{"head_dim": 64, "vocab_size": 2171, "norm": "rmsnorm", "norm_eps": 1e-05, "rope_fraction": 1.0, "attn_scale": 0.125, "parallel_block": false, "init_std_qkv": 0.0422, "init_std_o": 0.00747, "init_std_down": 0.00747, "dataset": "wikipedia_en"}
Each number is 128 + 24 x the weight over its row's rms, rounded and kept within 0 to 255. Layers, rows and columns count from 0. Numbers have three digits each. The size before them is the row's rms in percent of the matrix's.

# layer 6 attention key, 256x256, rms 0.121, rows 247-255, columns 128-191
086:162118148103117151140071093134133102138118137121111117117121075152153127104176166094114132118123132133129122107159137090087145102117108120136108136097148131097098112123131136122133135129087157
078:133087111116078137138115162201136149150132145135174130173118133129154114155142102109090138140112098126150104135168114105118117132101125113134092112125111075117100137162071125151110125118153150
077:099131105119171132084156114092154140168137139134088123101122159127103136132172148135131144128160153152113104165098127132117134091097122123112130150151129169108144131090170134133109079123094123
081:163128133082110153097121103130154139162141136155119112102120166112137147137153101132147096099109144085133105148145065139139152097152123110171110110161085146127097134089110126149129112098152129
071:129106129116162144175126158157113072105164171152118133111147136126077108134172118115064154115098117121072119144141147162117142103114095158141121119165106155135083131125130146103109177086109141
080:122091122152061133147143128125094141148130132172084104134099128105112111140135129110118131184120141098134153142172157142103111074140097125150124149122143115157149134146140112107121142129120141
094:165124121155150095136125107126154104114110120123094119125097139136114149127088189124149136136104097107155184115115162133156161140139147118157085147129182133111151100121109143121142125129154136
074:134128124133101141121142113157092103120100124106076171116129155072131154108102110122141120202110151131142140122100139148148132148181116109112120117144113134148135086097137117120150176101113134
075:118180121156096156125125147130099182065104154130158145125131169159177142098093141146143125116135167174129139120104157137160136134099153138123124157130173129150103110113154116120131120162118142
# layer 6 attention query, 256x256, rms 0.122, rows 248-255, columns 128-191
095:117133187127156115098106106125109116141169118134122147141135149103090103134148103113144163129104142162133085098088085104123104124128144129094128098153120140130131168152138146098166124141130123
093:111121121140130100112126107115156110134080114162169091105114110166141111163117160149127092145174101114135159133193151107115165135128106097128130128127112126126155161125119111135116115093144157
094:131091136128142127140122075120100114130136125165147105083116069145119123146145121097176108129139128100123147163149067109145171133131092147181135158187092129126127139124122120140100111056143099
083:144106078089125168145106175138105102115083097149156121122152121184176169126104063175109101141113128157154129131138105166115117130113121090132144090102134163073123119135106136157161118113123160
094:134080138116077143121120181157149121128095090127119089113143158170084107090096162145094098169136157120121123128134141162153106107121106117102166154159139141104142109116134149108137111173137149
091:145113124110118151133120103127123153079106139123123133114132104138134126127136112151143173114111113109125086100099143151125106108128124129161135113129150100136155092155143136139165134131169154
092:132093112127114127117110131139107164084131143098161136128140156152137140103103146163179110167125154127135106134169140122148164096138119108138133128108170125133143118114146146205126160144135136
081:112130149098076152123130142132077156080135121117176146133125142130142087141130094114145122144122163154116129145118173073114158178179140149161092157101138102129144128118151116120107110135142114
# layer 6 attention value, 256x256, rms 0.116, rows 192-255, columns 128-191
069:105095139121120110140126091086119180158140116143152090109112113107100161167151144124101165122095100129122113142096132145098132138120090090088152127130131135116149132148158144165159145162118141
067:181159101086112133108118166159120158103125130120149103140108094121133125103099081151121135121128090132099123134135133075103127139133116126159110118117101124099104088161093151123173113132152103
063:127109147124128127161132155124100122142139104116116085163126135140133128104071110081141142142109111138122088146132153094123100151147123124126139121131159154108164136081177118171095147147140124
075:130117166160091127107134127124177113106136101182140118201125131123186115120128132108109171120145124094145095162125100136118131142126103118136163108127102114096139126141148170156127102160107122
075:120127115128154141175116121076114117150153169064110097077137107131138129116166179125094152127131110124099146131078148134167155156119087081086092153130142152095144112104120080156136115101077134
061:137110097136150101105118076129163122104142116094143119123144078120129132112166127152138142108136131103122116093124088108129108105140166130136114130158117145101164145144163160102127137124152103
076:099154119086160114145128124096088132168158124146127162109100152139141075145134157111077099115134127141112127158151163100174113133123115121125114143136102099139127132134074105131140114137131140
067:131104109121148089153115118149068130147153159168127153137117114156128135124142118152119114123094124148147102146119140085126119111101143118152102144111093139102142108073122130092122118098143164
073:148127112149142144111128121112138105092162115097125134100113120102157108103133118097117127107149129130125096151110142097144108104138148080088111117105154139132144046105191133112128133125100129
069:147131144109109113116143156126122082133127120112119121103130178148137121120145090096107137163111099159148088099134105128134085139113158170096119141075125097128127151150121163123118144108143133
075:121135141125105116111159135105150132110096112138145167149138132094140124110147081131165118112128148095149120146124116144087105116132139164162134144110133109118103149096179163129134137161137111
064:159115128124141129141158154111100104154130140130104145095156113136107129142125134111083089146114128122112127110092143143155150116102064104104095126130153086131112119110095140145140111121148156
069:144148151128175157192113111124083111136110151144158159154128142121116119113151128127113120134084131162112137130087125138125135140148083124159106131125115130096194142105105128127109162116142160
087:099103133127101117130140166079127134122131117122142142114117144099128158097091156136104161113152176165157153147089107121110141121129079125146128152147133161131142111103151127120107139200125154
066:111138131087085150125143130157118150088148177110130156096121141140102123149142099116124141149148164096110163145178151133120134077114144146140156137132107086146083186145122148131193143115119148
066:122121149168109121103130117115143171097141141109090182069131097114105167122138105182136106146150138105101133155128096156109158103108098121084134135114124129137089151131159116127131127146116116
066:119134136113181140144098137152076167156156131163123119150133107158152125134136129166122114147124121116119107128170120133130169112144163167125148104151138089154131127171159133111129147108105160
070:094131111141200092139129055123134148148124101144118157168128120127099143131124143134160112118134112127120155182130163097135129130116160111140153148144112154146098117142078122173127080129162124
066:154145165139109186109124142161116165150155101134111143150137125102134151119116119142134106104157118118121110113114149086122174120121137114179102115121123131110106117151131118161156125140159116
081:108097117072143110116125139163116113125182153161103141136116090148131140159111133093102107144101143087146128094140150142150090136127123126127143101138091144142084154141093104109103153115144127
071:128127137121109145116107116103118149158127116171130166103117109114144170151151161112109093142150132136127154154098174124088169105130045105137144163143108143111121127123121095141135115123113149
068:187117155123136117133078143146171119123119130105115153121133125162122135099105082156116115140102127142181146131116147155122140106110094111114114130088105139126112108134121150119109085109100096
072:114133100104116107136117133146126132136092134108117110126148149125085123143100135152128110139159154124128139130139081123109115108077159151118147112155152120127115092112110159081173142109171109
065:109141104120122165132139139129127150093113158128157108117136121140143117116132109158160148116147128157147140099113110131085124123119110136131087137068136091122139134120122133137128185139129146
065:171107126129136122151163133170109089143089139134111153184140160109125124130134106135125116161118054132131106128191193094127133126141154135095170120112081120125109121121152134133130122175134147
065:145127124099149116151131113106110109126171158135094126112081138128135129132118136148106146125108100135122083164144159118151148154145130127110110103115134098128115104166110118150137147123075170
065:162114125128083079172118112130115115143144112111103152143172100176128156159126165141122095153122110135132163131139122132130152123163102113152091170121162109159152116140123143094108138149118123
070:111070143131145113125131113148121084112115081093107142125186145078105146149131110125139082157112130117123165107160122132140165115080144152135110135112197127167107118079207126127115106132078114
075:148112132111110165122112116129089156112138099103116155125117118090145123140110138160138135128149134204136149129101114115098126077148109119129142127115137155123136058112134146137155104126163185
072:160154139134119114120134172148125155140130147098139120136150125139142109102118098146107166117124140156119104088103098050129061119178131151155092149110156140114116113138124149184134125121145124
063:150114136098104136120115162135155136112110108116126192099116136140121109117111139121150099151191081142085145172140164161120142152118116141142133105095147141130101161152157108151150055132131108
065:122140145117121097114137171130125101115120128147139128115104111115112063139144126150145098105139118101141080142134089124147146113156117109138104106139128183139121117172149150135080101136133136
064:123162121142146143103140102121133093104148127114100153098123143132109156150177159141100119101103107125083094118128106104168090116112163091122147196109176155158155065165138122114101141129112116
073:119109113133136076106108133121133144145156133130138136118114154162134151147156134147166126161138086159114124145142111162138164099153130157109171118144124140187159129145128160139107130084146137
069:116138131161138168141122145105137163119106125137129071128153166140099120141086131147116125133130153166128158113109125172125121111137111122123136114084146098145149111118113153128082115121127141
061:143134103117142106131132140165134167112131144144134140154141157138113155126177077121173164136104142123147115133124087165095141092068106192142109121111103111113101154135163139152099168158125131
065:128147162157135129150098136082115171125152101138156134143133149109145125100091140150168130118131122097149095119096126120120107157121130155172162122153115160128113157127123124119163165130094131
074:107114146146150091100148141109117141139124138125144109123150146162080127137155102124164140106166102092128117132130126127163099094141191152142124113152146105143067121122084139112149122150130134
068:104136135151099102111134133120098121119135190133113121131086117161137132119117176116150126161124084189141123124148132122138131108137118104127119159116140141105134158113167140122173102101107168
067:103118107107159136117113168095105119155168146105093117090091119131105114173156096135110090153098087124133087065124116091108120086145150113142089084111094139121066140149152107145141146111100154
069:124094136179124126110132118173120115115192118140147157151133139105142122152154105102117095120155100126093167100114171130131137141122153114107106136144127162158154136159109102131108148148134109
070:120144155157116104140155158118156133121149082124120108133130108108136161125128097124118160124088151095158113131108125108172156173135127144106141145129098178091065090116164137113099115147155131
064:120112139105125120115177128122121135120158124137087097183140119120109110109138097134150135142118170065129105137139133155145116127106122143130157141120110143152101152142176134135138101153074101
067:118126125125141088162102119140111127134120103155148112138152119137112114144125137121159064117143082161124131130103080126113100170100229117062143157147170129115129108143108120148098135112176092
077:144082184109154112141141131139120076103135142129132113167122086133143131167112119118124149116139151131128137120113120113115068123114161158147139102100101131127125096103099161124152100090141107
076:144146126130170152161122158121092130142120144135162081104109127142150127171132132120106157171115135125124123175102187160150157115152089127112126135129089100121169125118060144130112123116121140
070:134159128142113110138127088121142148135143116200117135144120113121108153127101104100150143118138112139150138158151164121159092107168076132174157100136134119127129091113113138120108079109151162
064:153155124124072134163133133119120134114153101076160157115112129112106118117128128065115116160188093160091138130135124104128140166095142126136135126129143132126115071137167171156088103097114105
079:116119115132162127126123135133120108121138155098165128088129121109138147155169129131084136144111097154126149108137128137118152099127073082131110094149100146120136110152109141112116165114129144
080:132134149123109113137105132125154080139110122124116104150153107126121093093134095149133139137136102107136113126113100118144096140105181135099086166084134184112099124108135162120139129107136083
079:118123111095102146102105103145132110134149130124162115165135116110122142130133088102137113123133140088135130134159102150147060117122098149109163128145159143161107162112151147110140120123128108
078:162124101105122074115099114133149134119162112107138141132145101116130124116147130095120136101128142126094152127114168124144100151142163125131137141130102141109169095149136140134087129110142122
069:132105117118176136066120136110095109138190145124096113128148117159124200140173172163120095121104151114117134152117133083128162119157157109158115113176082150136173127118133125146133126123108133
066:102149158106176103132156121100136134137122110093126097101127152181169134152164148105138134088118132124098107103106130146150114078120127135130112105137142171141133099119135151130089120118136183
067:130131112111212086114156166152128125118173160069105143140148124140150131139127127121100109149114107136115121135156163091157122126093179107125109119132108132142090121138131096127160127117108162
086:098149103126143152101127108107111136141173141101138126088088131121115145105144161103114123144113117136178134127151142144146208114141120095120130127135121150099145143158114106145126149124079123
068:114138139142080094138110167141112121104113130121150120114133128135145098096123071167144138125137126123147091144125151118127060179135128152090126122107136178142147098146198152114129144139158106
073:140130146088137108171094113162131180172117120146119131137097101121136148147120162124129141156130146100109129140139133136161116126161150162139150136132102080099099144143102137118172132138140114
080:125118129110134123147152110161150079114117104129108124153143084156122140106140103162148105119135136110132103105150098118169079115121168149148132121115100152121129146139123122112133130132111120
063:120146138151165153128164108095109193129175096126153117140120151139138161173132155129100131118134117145107150091108166167124133139132151132158131135141129110135157141167108092165144110104157150
067:121164149181122110140116140119105121181126128133087119166124132085128143150123062118110135121095086145131115139122061118151123141116101091078082142096094158131108164068085155105136094137112116
076:134101144121144126148126137132083163176121152143166106119149149105158118152161136090119142123128108106100132135130179134150131139129116096117140128131126105169108137107100146153135135149134159
063:171159179119128133153139121102138179147156142180088147153109123140090137122086158116135173125129155137106150132124116125130150160100127128139111199144122110084134151106155120129105121143101146
068:096169138123134135133122161165154146134081139124167090061145129102081140141132114148074138124127098153144115138143121172160131113174179126126109105144086127125180141157099135128117130154137166
# layer 6 attention output (transposed), 256x256, rms 0.215, rows 192-255, columns 128-191
090:141142114102144117111102154123121115138142120137124166100090116172136119123117098134162114169164120098108190126181176100142138100097115155166117155115198137101155146114142093118093128098124103
089:097112131124100114149135119100099119128115127159123166106127154091179084136113133180128141134142125128133151109098113133152138129135116104122073148131157154117176132111108107149131168125136152
078:108131154144153129127121145127140178114129129146131185140117178141116140157157164168146131143140125131130146160112139131105113097132118109130142131118077117181140111114089149121120127132093121
091:107108137138124138109155130110130102135080157080125129090079084126116153102130059168137140129139114151128106111166105135093097086135167151128137138138173165182098132115184145063156127116101113
085:096119159108132115094108123140109107143139128155102101134108100136117152130116136087137168124111120146130144176095122150135116103126077154127143157141123123120135125120091158105105120109104111
082:089120145140103141078183116122158118137138117131123132154136156106120129118111111143137131177127125123146160166125119132120115162125112097164169134129149110135121143090134114148120115118145106
102:141092109156100147170144095142132128117152130109110093144100100180148126113099138100133096086121145112128103106141136114118162147130061092115110135080126137122123136145127155152131106111107119
087:146104137140123125135106150125134169113077175138170091150112123101139140156113131092099124141133113106122141114133143157134133182135157137150144124105128147104166115144076102175124164143154123
092:089157131093113163142130128083141108133134091149122145101165134095090142110128087133115174123135147127114151106107099178098141129135091119090126125172079150142140155131138164143152113159133116
089:107130169168147159131093188094135093140118101168120118187148109118142153134119160125129134117170162092087182133140132176142158147114114172135154107152147147153109076146138126152155129152149109
089:093112112141105151107133108141152116138114087102112124103148126052095161110114153153113103181146092115140137131156119118166154123116187133113153120160143124128118136159131097070135154109150128
076:118141136158128133123127154120106106154107138109187138158089145140140137113107138148117160129099134143156148152094086165124123151150152193118122155122090124125151121139107089118155150122073137
085:157083131094102126125158153116139163137160141113110120101095114104147141175097103141129143125127178112138138172120131112133107133113131152123153148154147155135133119124141124169109128161123142
105:141152147126139152099113080121139155126196118154117155140134099108088136182169133147147117194086107146123081126118141136133128124126180071105148123127115087134161167124128134134133134107153089
086:111137150140149085176115106108123117165083108112132116121166126132166141107100151146163107107129117167140140113128091119111112153145157117140090136110120141138137105128164124134149105136143140
085:126157099080125197167132118107112103151155106099136143125180123142137139107109153126133169148116106179180123092117117108144119102124157135126125085112172137116156111151126148113106132119118119
094:095109125126044129083138107092139118149098117142119129114122140130133140138116112118100098101130108149123161112131189130128138123097096144164107155138156108131064170073132119110138089106165100
085:140112138066096132151134108171125130116159173105137129093130129145141115118108137081115080139121122061128113094133108113103136141143066120127124113141126115148093116116133108148126132098124130
090:099132107127151100121132064102067139139153161104155147171129095130141142141146118111143163116100138145115100127159103101102106080102095127107161080136142144178130153114128110132114126103130144
103:118133119173114095159127080130099105107090146100156088133124134154106118116127149123133096111110071129106120125118107105133154168092134133100148156060159080123142125119133094100152096094126115
079:133151142135122113142119144123100098098115144099124112128094138125136116117114114134108170138102136189109110092108110147163124170141143105130122098131148132119163126158130111109180142093147140
091:134106107132153095125141115145102127101144140132110152133097143152156103136148164133125192099168131142135122135085102148143131125155104139132099110169163191155150101161142132162153141181127163
092:105152112122085137098110162118159158129128119105151128115131149096157135139114121146132148139134097115127147092097156115116142154186132109156083112096126074114137172157170091129132124170131102
082:117172156157146119131120114071078153134143087169073143157140112109097139129096131115127129156115144126115097169165109110170151139125154115115182128187115181142104155124133143155117084106129138
089:154105138117143135123113106125159144193125130139115078091114118155152142152123156123137120105167175086126126159099072132120128137120130167163093143120134134131118114131105122110119113096105154
080:145125133118122153117125140137142121158067157113143101142123128163141150116139131118107112169120177133111151081118115150087146153121101144118124158119099128118137095137098132158138125135142087
082:092157143144138126119138176120148119103117177133115103140104137138097124104166104114124125166134139134127164093159147162135120136097126115121141109081113127152153134128073122115117118118120154
089:094172154131120129099137123107151151148138135174142084146119108106098181123142150114098107127137158121131102152148154123108120134167132133115157112166122132120125159135121149121142143094135115
097:121145130131119103142137080108151147121142139110117128131161132096122094165120130106128170160101114139109135137076119158111124152125100103109151077143117139138144142142137085128127134123125101
089:109130140085131142116115119128142109124113115147106133114123144117122150156110142134102125115116119101080117135108112187140137102097109156129147105113080119090165135116063070138147135168101107
087:151158122124189111104083120142079096115149133128128102122153151133120124132124150152115138134132138115170146109095108172128160108108165124105116129159112149109124089126107132108127173158142158
082:097123112166072144098124129126175169112145150151122110117115129123115133116136081120115145150108144105124143133153178133072099091067137128108162116107138085153135172093131117147179122128148086
083:117148167157114121159141194147153110120124123124124120167125138114089126075121085132117125129114163115129160141070120154134152148142109191147100097156056061100143164117105139120113124143114102
093:151132110112157133130139157135132105121084138133177101106110136142149101171133096159086110131140158119138183113112129117143153146092143167172114115090133043118123142134107089105127146129116159
089:152143131136072107095162141141115152142141124101121156123141131147159125156133139139119162160118161113122138090142127148125144147108112131142089101173137129134106151142132152193167148191136124
082:067112128164167130115121123108145163117117139108133118120122160114145138120115139131162126112184096158130142170124128104090113116158180089112125151087117117126154091142103108082134114122106121
081:131127127125127143144122136138122105126145159121153128110138128146098103148156116166081139120145158118122122131131140126115155125147092121125097123123082129096129098131123121110095138154181153
091:114122098159122141177116125165150132114126136140203165162140116127137149128130193104143117134108109143143157136131092080114140136140113084116122144123127127098132111118162115121164148102121077
089:154152122142106120144117149181130088103079123107120106120129157137118136132104137069091140102153099103127146124106104139135141150098171134136126119123161098128106113151112090051116160136095120
087:149132111133075141153088127148121109119112098145183141145147137111142107091131137099113177080148145145108184174123149150121108138090111162088148146106122104134137125152127083130124137133137109
103:129155088137143109146136073134114159156143169108169143150092139153111138127152140119125135153141154129126127155162087139175120139106082154116178160128107130106100147094156168135151112103158132
092:120140138120091134093113054156125147142102192122116118123143101149132115142124174146123120173172134155112123105115129109104102130133127115139117138170182085142118165112103156090161190111133166
085:145151119130120147128098146132156102126128137121107127113114133131115167149104162109110121117145109157137101087147168106114146164144183114150103136101150091148131145148094103113150154075108117
092:124108127129083155125130171179139165105147174151126119149111103108090122116135082137116119099121169102142145156095189155136134134168085125191131129162092137108108152130141104127122124141101134
096:136117115169095115132135089139130155102097150085151128126097147083100112121158102155131144124108107109137102151123113147120115159150152150118116126149115163124129150134170100112118151126088144
092:142127121125132122092141134110133130145150115128076170121094135149177153133128122122122137102141135127124142138157132113110142157120124123146096156159140217145101106130134154152148152180112123
092:118112086113107127122122117088119149099099159091110115109108121109165136144145149151077129112133130114129087097142078124084168092114118096151111134100140165138103137138100156151135176183120114
086:103092115075172116072130153091131163135090142155134103157091151169162120167129075145128129139108142091159148137111117159136167084122085138124134146111090168125168138132084100120100135124135119
088:166123156162108094143130155125128138119130104161121180155070118109110095125163132109138171151111147153135141169116119135133097123147175162133150124158147132105153130142118111119145135123151139
092:121127115157112157115131154116139136119136140140106103137172143125104138115147101107118108148133136112106134138180151176108131151124115131151191132123129105132134129153181093103070134137104110
095:111102105192121124113131113147152141100108135113125145105139165120145119135102126163125145139114091144134166117136147144111138148143197092104089148128107092106134125175149109088111167135114095
104:110106124117128133119169104112109096150123131149126122162107141171134127171120147130120100152083131151165113142172068122123143118117099118122165118109151127137152132118106075142126119104128100
084:113162150135103110161098110113136147124096115127147127158115138147126124115108160059123155152160128129121120103123157138131105139125101142119118142101143076107103089154118098123118079099143113
089:110119143179100125142145155130155141111123122113119132140139109104088104124123078131113124164132119109148154116129143091101138159132136092123156138123090082130075129166156157100150133123138150
091:119110103112066136146117101108088160141134105177175102147104121145135106137142110108134164125151142119144140103119148111090136116142110136169094159098147123155123109114140158085145119086145122
098:123170131116155092087116139135089093140122110135069105161088134109129176120142119097123161132138137147105165152115167143130128137106138148114110120123153074105093091153113152083127117107145123
087:129129137137163144090162088115137125127140094146076146126158119093093125110187174128142142134123138172116147167134103123127141111095130121126156141156107140113113138102128158116096132135115107
092:108122092138101130120100117143116129070112166076130132122130131086126136146123119113115150135092069108161139138119152105115095122103109139149153134107161141120133111087135098125089134112180153
099:123096119124102100123105098143122151103105123125143143108134127097119141131102142136138099142118072091157133135169132115133085109122156112078156140141161136135129136098173147136132121117169099
075:122133082111157123109157128160095111163115153105123126159131136164133133132137119101157131152108145168107163135121075077135138092125112124123120132118144129142111133107083122128133127150092100
083:159106152099153138129100093115148079108155138132183136156140095152162128114134142154126144159174156140108126130144149115116096154118133186113195108168147127121131150217170101101105148133096129
099:133124112118166111113127130070158114142162131147126131152079073169179128144132160169148123131142144092121127136170136123128160150140105148179123155088145146094165112162100129157137127105151178
081:086118135123082132122149128116106107166125150118172131144146149129130134140138084126139111157125092101133106125135160132113140100107164137136138105134135128155137101077074171162107114071138129
086:133131099158161127066107115137148118108161112130112123138108110096121141140136157130155119131169172109117154090146128124126139162119136112138114181110160131126121157113140126150118142140115113
# layer 6 MLP gate, 512x256, rms 0.263, rows 0-22, columns 128-191
103:101130168153151123107130156104145129119080086124105140164097132140135166125166169130115101138131100101154133148124127104130122094085108109099139116138103121155110084134107126169130167126154167
107:151143076115104111124123125105122118159158129108150159129161181102103108129118118112147106091121122145122110118142115165124097131156112167096162124140147122129130101150107094092107095129200143
105:115138148122102111101169134138107103149098141138140144111119143136127104140087143120145147121146129097129133129138101097134073118153111161153099095159120179094124138141134130153158137111148091
086:152109101112149134175104157114151095112110075171170115144132180115163122104116098129158168114072176135128117146109122115123081145131121147128084113121103126145163131108160115100122125156136128
101:124149117158098108141139179093111143115116133089144131160106151198181101168145118155117132131149079097121141142144124109135126168102093068141106126089113138190123128126142127130140129113135164
108:110127104108133102156124130120101141119113125137139142115123088119147154151124144175139122098100117098140120147151127170107153116130146137154127147134123134158135117148161077130168093127142162
105:094090130144089142119112136141141097071113123142113148132096141145133113150150119179183121131160108146092138154124141152117103118121137116117138112134100125131112095145099135145165162120160119
089:121155119144126116098159147109118111099120100144148129138119182119145154108121138100102095166175102128102114147151135130174104160125116141120171115158141145121156161149113136173122160084163114
091:116134117119151130141124105109128169118106148152089130134193091151107113135135121107125150123148135124123140110160163149143124129170113141130122174124110126153161094142116117158149128140148095
102:143089092147146121139141183121107067102179130113152138145112126135101139104110143082095089115109127112093129152116155108154132172117136129100106111137146128140142103128134129083170152124127124
095:072145126110115086134155171124082117132145103095151123115151147091144134099105122133134106152137148149127118127098128130103128156145150120117149131100122083131116135146133098169153163100116169
098:182176134122166142154127102104144174127177151158144127117145129171124131149118125170092080138162131124137169126122140129125149119119161138190130119125119122143109103135162150175206141080116141
096:122127127124107076125147135129092146163109083150132127138130142130097115108087121157151089085099140105141075113133136111132116115118133134128125117133133144105131143072155109122120102076137134
098:125117064138173131139123144107111136101096130093111133182171114134154102181184132106113110111095108105146132114140101115163141112096159179099118157114122109105131145125096116146127150128130167
095:125150113151098106153083131130100159152113125138150108176119141103127129131076099093135106141119089134132168102098107135129129143141095129110087102104149174100103117135121119116147154133143145
099:088083131105127165114093120170151119140114110103153151138161095126161161140119134157153122122113152120178143135068132131125129110135128106115126125143128098157136109177141098097168128173095165
096:093112140124127124151112110136090139100095104163064100135141125137140133081090123139170135173099077117135155166136152126145090128145128114119111110149142174087139137146151128113127153114128152
100:128124145111177141139160131180111138103133147144126117129138175153103089095113112109132085103118128132113134146140097117139148163107152158157137129117095086126155090095131077094107168103125135
090:112104148142147192134113172143120114145106165096163117160093168142107099118164123138145148090116148142097138092112146163146132057134164123111073130099183111125132140117083091147122163123132100
094:177131113172145181104166117119132162128137120117145116150138130141144135115146150142182121137096111115075108072164115130115099112097161124123146133104190088157176138152139168143108161176140136
091:146098085095133123180082089107113138088117129126158144119140168074136105130153150153137104119083104162123129106160131162170101191131141094082101153136093145143130107127143101120159121102128141
095:109162121136114088105121131131114129144144100172106124148123146123135185110124144087117105095130119105145117125161140104092119129148201120118150106132106091166169124117106109147119112166131172
105:110112172135077133169120128153092128136115143098124146135148138123109146070123069133131137130104168149119087112108126149123140134118110118117143129115107133111153152148124104098116126119125117
# layer 6 MLP up, 512x256, rms 0.261, rows 0-22, columns 128-191
104:111143102145136156078097117129129132137128146149093145143098155138151121143102124092119142130142117071064144119135168084131163095092110141108138093126181114117121118164109160193135116086126083
099:132117110130141100102214144161135092089160166156103097149122125117115118142097142140120108139138150155176143092100135111152114146123097135096135153096101139149132129131164110120115124099104147
106:125162124098132127157150126091127169129121134155140118127146140151107106107167164146123143117136182142135106108154110108107080118156102173147150105119145141128126167125174099140161084171137137
092:145161125135123141146118167105127114164127118187136120133127182086125083159130072101127104115127173129122146148112125188113133139151187093164135088149147098127138139116108100114122125169114151
101:155173104116117131152131181145105094114146134126196147085149174135140120124093109117134143125111129082153109110088114115136141129134104120126085131099125140114086122115094154124168137123134155
110:137086093085151113180175183142070112124160121101100158147143122110095158123103116130127110092109105131126140119117172141134109119086145147129171173132133143170090058143149084097137133130124130
101:123117150138121146149106079123170143133085113151134132102086139152144101121107117124168119127163093126141143151183117139113150136051126142144099137127143139132138097161113108123117114134123166
096:107125137134181051105103174100138106144128102130111153175103142173149098181159103113141127100119184120110125117125073100115108096137091110106145132155119109156153128148135161140107151139122170
090:142123146159094137113115142130130066142127146124145131133075177129118124121117155142142160131099127142119137158066125153118104179083143118109146122152131109132120148125096080116129113151110172
108:096119126121161115085133147130140135143138125116134108076157104163140128134152107119113112112139109129148117126139112137140125149170125095093152157131115149100112062149116135184178111142122122
101:084121108122138126123157157121132115133112114135154130116137121140134133090131109169126136095132155146122105117137111111134095156148147114098108157140115126121127109112131118155128154137128144
101:136132151118116070107106152149101185108093158157127157177151120080115151120074112134109085144143155139137120082106148110166141146082153136129156147109103111119120184162139115124126132158168152
093:127158145150108143109130117122094107090140149126122120153127112126061150126117075120208146091128125144145094109118138094107143169115094099107101124146093151114110154145117165125096157131140164
095:132138068128134136122128106152128152097120077087143175145167141087118173161159163125150128147142145120124133127109144156091155086177116094129142162102124090148148137121163149107138103112143114
092:137133114137162139148133123098132135126130133123096101143119126141143161174138093070179098101160134155134095137126120114097146122141134151139134114082131167184155148111167145139118141132130140
096:150103177088162112156089139112130136127190145071161164161135114157117114114129138130109128077103156111117076120156099161134111131110146097149164051129141132167113084153123103179154166109108181
096:113114139118151164124065136104097147122099140130112100092174140123110100136136102111134164114136089104167112124136134147143150088123141129137124178136145115126109147143120140114144145100128151
105:126092109152112108130147093121137164138163124155177136131095101121134088181126191125101117124086102137112115124104142146112084112100135119138140128137154086116159128113103148166116134143102191
096:111131128125083119065170149153120120122093115125124156142130096134086133179135112125154131121170130125121108131108126125092129117154105085132112149104132122124157101156079087102099124079140149
102:140139113123101132122153144140162132124124089132113066163139108151112105101133144072147124131150165084099103139110147123107120188104127129168104151137139104079120096117128079129140157162155106
082:142097081090128149147071061122122130127146137129128102155122148094138084126157171139132079129109093186156105097139088162161113113092133094089105114136111153160106119111142126121168121132104111
092:113160140156152113110153134159113154148117129123128149152112130127129110155102095114162113151153132085161129125147127148134161127084187106134102153116106118112132102118152146159156139148089157
095:144152139131122141091139133145155177087155106090140105109151137173123124071136123127151128128109131133109139120181147146109111130131128088119178134172095156145118152126092120074146120131116109
# layer 6 MLP down (transposed), 512x256, rms 0.247, rows 0-22, columns 128-191
103:111166138148128151127129157085116150129135109081112161156164081126134094160105131107165132116123127137091133141134152150140150129111127159138153114114147118065166151123113126129100144146094100
100:136121080155126131099119127119113128117182158096115101117088136106121122127151146114142097120129096140120158104108130146132120152107140106108134092139121138184155107120131165133105096160122136
101:128148107111151111157188165125107127112148114079150120119101099159155122151129139114132164127113185130143074121137151159116117149163153134105138113134134175118141146140118131104110106132147090
091:125103185068136113143131131168132123119153133208174178143188121135138110113128113115138134165131129123142165134099181138127138152138124133117071112108112143138148155124135098133140139173126135
097:121115148140163165113099082088109121136111080159167147126140129106100134127119113136161142140130139185118114101099196109102139115068124157125128110125104117159148151156113129148155127120125137
107:115150149119104149111134157119143114135157147110126183162129106088095140162156149123129136169180106164115129140110178093081121110097111129128130140136144109144118110128151103118087121132131129
104:126160139103157146127157086128140167194115140153128130100125091128143154166106096105160129094143145140121156174104150144125112147126119112139106145146132110093159115117142127137119153149155103
096:182121111097093150118159133102146159155138144127114089109105130108097120111129130151132181120134130126114144119100111172144135087111151104171113167152121088131101132140135136099138126120122103
090:098100134156166137127091098127131088116079140125138143129103094141080095098085137104194126113196147191112152111127108117130122115097102105152135150129155080141120108100110107170164137161117124
101:120081157108106125135115121147125099136157143156112145112111136142120130183123100105129147123150092108149135136163143143136167133165115125137112128128110101134106140152078128114144156109137094
098:102113133156106128165163129129149099162168087079145188156117153081122126110105126138121124117119096128091140141106149119142148094130136170078088134139146110156102167113085126158147109114122161
100:128127105120099159126127116178118135123126110089101122134127171126123128132143152194096091101111138145120133150111130133136120116134167140146118118143135131101138104115139122094109099164130155
097:098159102144130111108161135126140129150096084141107119135125162142111171111163116126111104124159140091128106114100102107156116149073165129154122101077116154126148168114150149135122148121090104
098:103136132136140096122148157159099160163126140127117139103129143180118141123131152112107161153104151095174164137105158163136130164122129102101139104180119122152091114142141143083115111103124157
105:111104148141104137128140128129093120131154151121140095171141117109147175118105102125141109124142092150138093114064118126110108115136109125130109115082113147151172149114117088114152150159144131
101:123155119150162118131083162159149138174133136082100134123105155143165098086117103112132121105118153119129133142131166135144110102149148112181145122159104094137124103114168136134143106138134171
100:173121105115157144157110126147107111088145138110119141142117105130119131144131129171152122137139103119145128147114128145109154107132070156125106104142160098121088168145111120100122112161155102
098:166133100134139131133105115148135131182114147130107118135136179141148165074093142211106145165070126135098139164127136136141136132137159144134104126105140112149070096087163180099108121092122157
096:130148131138089096141100176136139143090130173143134126167104144100146123166098097148123110129165142123131150167129126113102115179124138126138114081131132135073080191126138194127094115089112103
100:110125096152128158118110134103142129127150152153158151069103093105144152113113130142124147148137116146139123124115163121141122150106148119143124121140130101138161118148157168169117092120124135
095:145131136117152130094141120124142148120117108156138187086169133088084113111123141138131155153100129114095131125112127125128131088119126119111070089127133102183094118182167146132134084184137104
099:120164131128139122090137118104085141136081095165147120102140121132164043117140115100077166118095119094214131143111154131134102087152148167115123149148126101109134140168090123132134120102113124
101:128115109145132138127119160114114095188095149105141169127150161125149123110104079132117144172091139126119121102113170142169136106166125104055133138132168133160135129160144128133163118114148145